{"hidden_act": "swiglu", "norm_eps": 1e-05, "qk_norm": true, "optimizer": "muon", "schedule": "wsd"}
Each number is 50 + 15 x the weight over its row's rms, rounded and kept within 0 to 99. Layers, rows and columns count from 0. The size before them is the row's rms in percent of the matrix's.

# k: layer 2 attention key, 128x128, rms 0.195, rows 67-77, columns 0-63
# q: layer 2 attention query, 128x128, rms 0.202, rows 68-77, columns 0-63
k67 099:39 71 68 62 50 55 56 51 79 57 80 27 71 57 40 46 62 38 34 38 79 50 49 53 41 23 71 37 71 59 57 66 58 50 42 80 43 48 36 31 60 58 69 58 46 51 64 42 60 58 68 60 58 33 70 43 46 60 71 72 64 49 43 51
q68 101:62 37 56 46 61 49 29 75 71 70 68 64 43 33 56 46 62 76 41 67 10 68 47 49 57 72 68 49 62 60 60 62 56 39 40 62 57 49 51 28 39 42 25 36 09 52 59 47 76 69 55 85 28 65 26 56 34 50 47 37 69 58 44 77
k68 101:82 70 57 37 57 69 51 44 71 74 57 55 24 49 45 37 40 55 33 43 43 48 81 17 41 57 68 32 59 30 39 43 35 33 84 49 49 57 43 35 17 47 49 26 38 51 46 55 48 87 44 50 53 64 43 21 63 61 56 71 51 51 51 55
q69 090:39 46 47 69 33 54 90 53 41 48 29 78 46 35 89 56 68 50 52 59 63 38 41 55 61 57 58 22 48 52 88 37 47 23 55 66 23 29 43 48 53 27 34 43 64 62 58 20 44 44 65 71 69 38 61 54 57 69 48 51 51 32 41 48
k69 099:75 80 33 65 56 65 77 37 41 68 56 50 58 45 40 53 42 36 53 45 62 42 32 35 70 54 68 41 46 44 50 37 45 66 30 63 29 34 39 52 32 44 47 60 75 73 49 70 59 55 46 49 34 41 58 38 32 36 46 53 36 58 28 72
q70 091:35 52 50 31 40 63 85 48 62 61 52 58 24 42 50 29 70 31 28 41 41 48 44 63 37 71 62 62 59 61 58 64 62 20 35 34 59 47 77 64 63 39 38 70 55 64 72 29 37 50 58 54 24 75 68 57 36 37 35 38 53 50 65 48
k70 095:35 77 23 47 64 43 50 49 40 45 42 44 81 46 55 56 49 61 53 58 44 37 31 57 25 40 74 55 45 26 50 47 34 33 56 29 42 55 71 54 19 62 14 63 60 86 48 62 53 71 51 57 40 43 49 32 32 50 54 35 42 62 60 52
q71 094:38 59 43 23 65 43 48 59 22 56 61 22 45 49 57 61 44 57 49 55 56 16 41 51 34 33 69 51 31 46 66 55 37 34 58 68 56 49 32 47 38 61 41 39 78 52 59 64 63 37 41 83 35 45 42 45 42 34 51 47 16 54 38 61
k71 094:59 55 64 40 70 57 40 42 80 50 35 23 28 44 39 21 70 57 43 50 63 42 49 47 18 26 65 46 48 37 63 38 55 57 46 56 32 51 15 41 35 76 35 62 70 48 71 52 32 46 51 51 39 61 27 37 47 62 20 85 70 55 46 42
q72 097:66 55 62 41 47 35 39 47 58 43 66 58 29 66 45 35 74 69 47 22 59 45 70 43 59 77 43 47 53 37 45 50 67 22 47 40 45 36 53 28 70 65 45 40 36 46 46 29 58 61 49 41 50 68 48 00 61 86 39 59 39 58 39 51
k72 105:61 65 59 39 53 27 18 58 31 74 61 45 46 64 47 38 36 65 72 55 24 47 40 33 38 72 55 65 41 22 76 25 63 62 55 24 72 64 54 32 61 39 39 37 49 60 41 49 40 74 50 41 42 61 62 38 65 44 51 41 34 47 59 60
q73 099:42 48 64 59 35 53 62 30 73 58 70 40 28 62 38 43 54 48 31 71 71 45 55 31 49 75 28 31 63 41 53 44 51 78 33 29 59 25 67 43 73 39 71 58 62 65 36 67 73 59 65 51 43 27 52 26 39 60 55 49 55 59 71 40
k73 079:67 45 77 49 73 42 53 78 59 22 46 50 46 54 56 55 36 40 35 66 43 43 70 45 51 52 64 56 69 77 67 70 35 19 53 44 32 66 56 30 72 65 53 31 29 58 55 50 31 80 43 64 25 32 32 73 27 50 54 48 48 33 40 47
q74 092:26 71 60 55 32 33 37 60 71 54 60 56 42 54 34 54 46 48 58 13 67 55 53 64 64 57 68 61 28 42 49 48 59 38 41 50 31 65 51 61 71 26 52 36 60 57 69 56 60 43 64 32 56 56 80 51 53 42 57 47 68 56 80 51
k74 104:50 17 34 36 34 57 58 36 49 31 62 48 35 65 31 57 45 22 68 68 51 45 83 39 39 57 48 47 39 49 30 37 47 65 36 43 44 48 51 47 49 27 25 15 72 47 26 58 61 43 57 42 99 34 64 43 52 48 61 40 75 47 39 43
q75 091:40 33 48 43 37 50 60 40 70 48 70 45 46 54 36 32 70 39 62 33 67 44 29 57 60 41 54 65 30 44 39 45 53 65 31 74 45 39 73 45 06 41 71 52 44 53 61 44 62 54 20 75 31 62 71 54 51 53 20 33 44 61 35 62
k75 093:43 11 68 36 33 17 46 53 44 50 50 57 69 74 62 39 72 46 53 46 33 73 78 37 23 44 19 57 48 35 34 36 62 48 28 37 42 77 49 32 58 43 63 48 60 62 38 73 63 42 48 61 52 35 43 45 62 45 44 37 69 64 48 66
q76 106:38 45 46 58 74 70 52 47 62 50 38 37 51 52 44 64 62 55 54 67 56 61 65 70 64 25 33 25 21 27 63 62 24 46 52 58 80 36 45 18 59 62 86 33 55 39 64 45 60 43 59 62 63 48 73 64 52 64 60 48 56 46 84 49
k76 094:67 25 52 40 42 41 44 43 39 38 33 45 72 50 62 53 57 35 72 48 31 33 54 66 55 64 65 45 39 41 40 81 69 34 59 54 54 38 39 56 56 61 51 59 17 32 23 50 37 38 27 52 31 34 26 65 43 52 56 46 82 61 67 65
q77 106:74 65 56 51 54 48 75 65 56 66 49 73 44 40 34 49 48 58 50 61 35 13 51 69 66 65 63 81 41 27 49 54 53 62 41 50 52 44 51 74 39 41 75 79 59 59 36 44 52 48 38 11 47 71 69 42 73 38 64 69 44 57 43 64
k77 100:54 64 42 72 42 36 32 43 13 67 45 38 76 52 39 34 42 51 44 47 49 42 77 53 59 45 69 53 57 40 53 47 23 58 30 57 17 31 30 77 15 54 86 41 53 70 76 59 50 60 37 43 47 47 44 42 64 44 28 65 62 46 33 47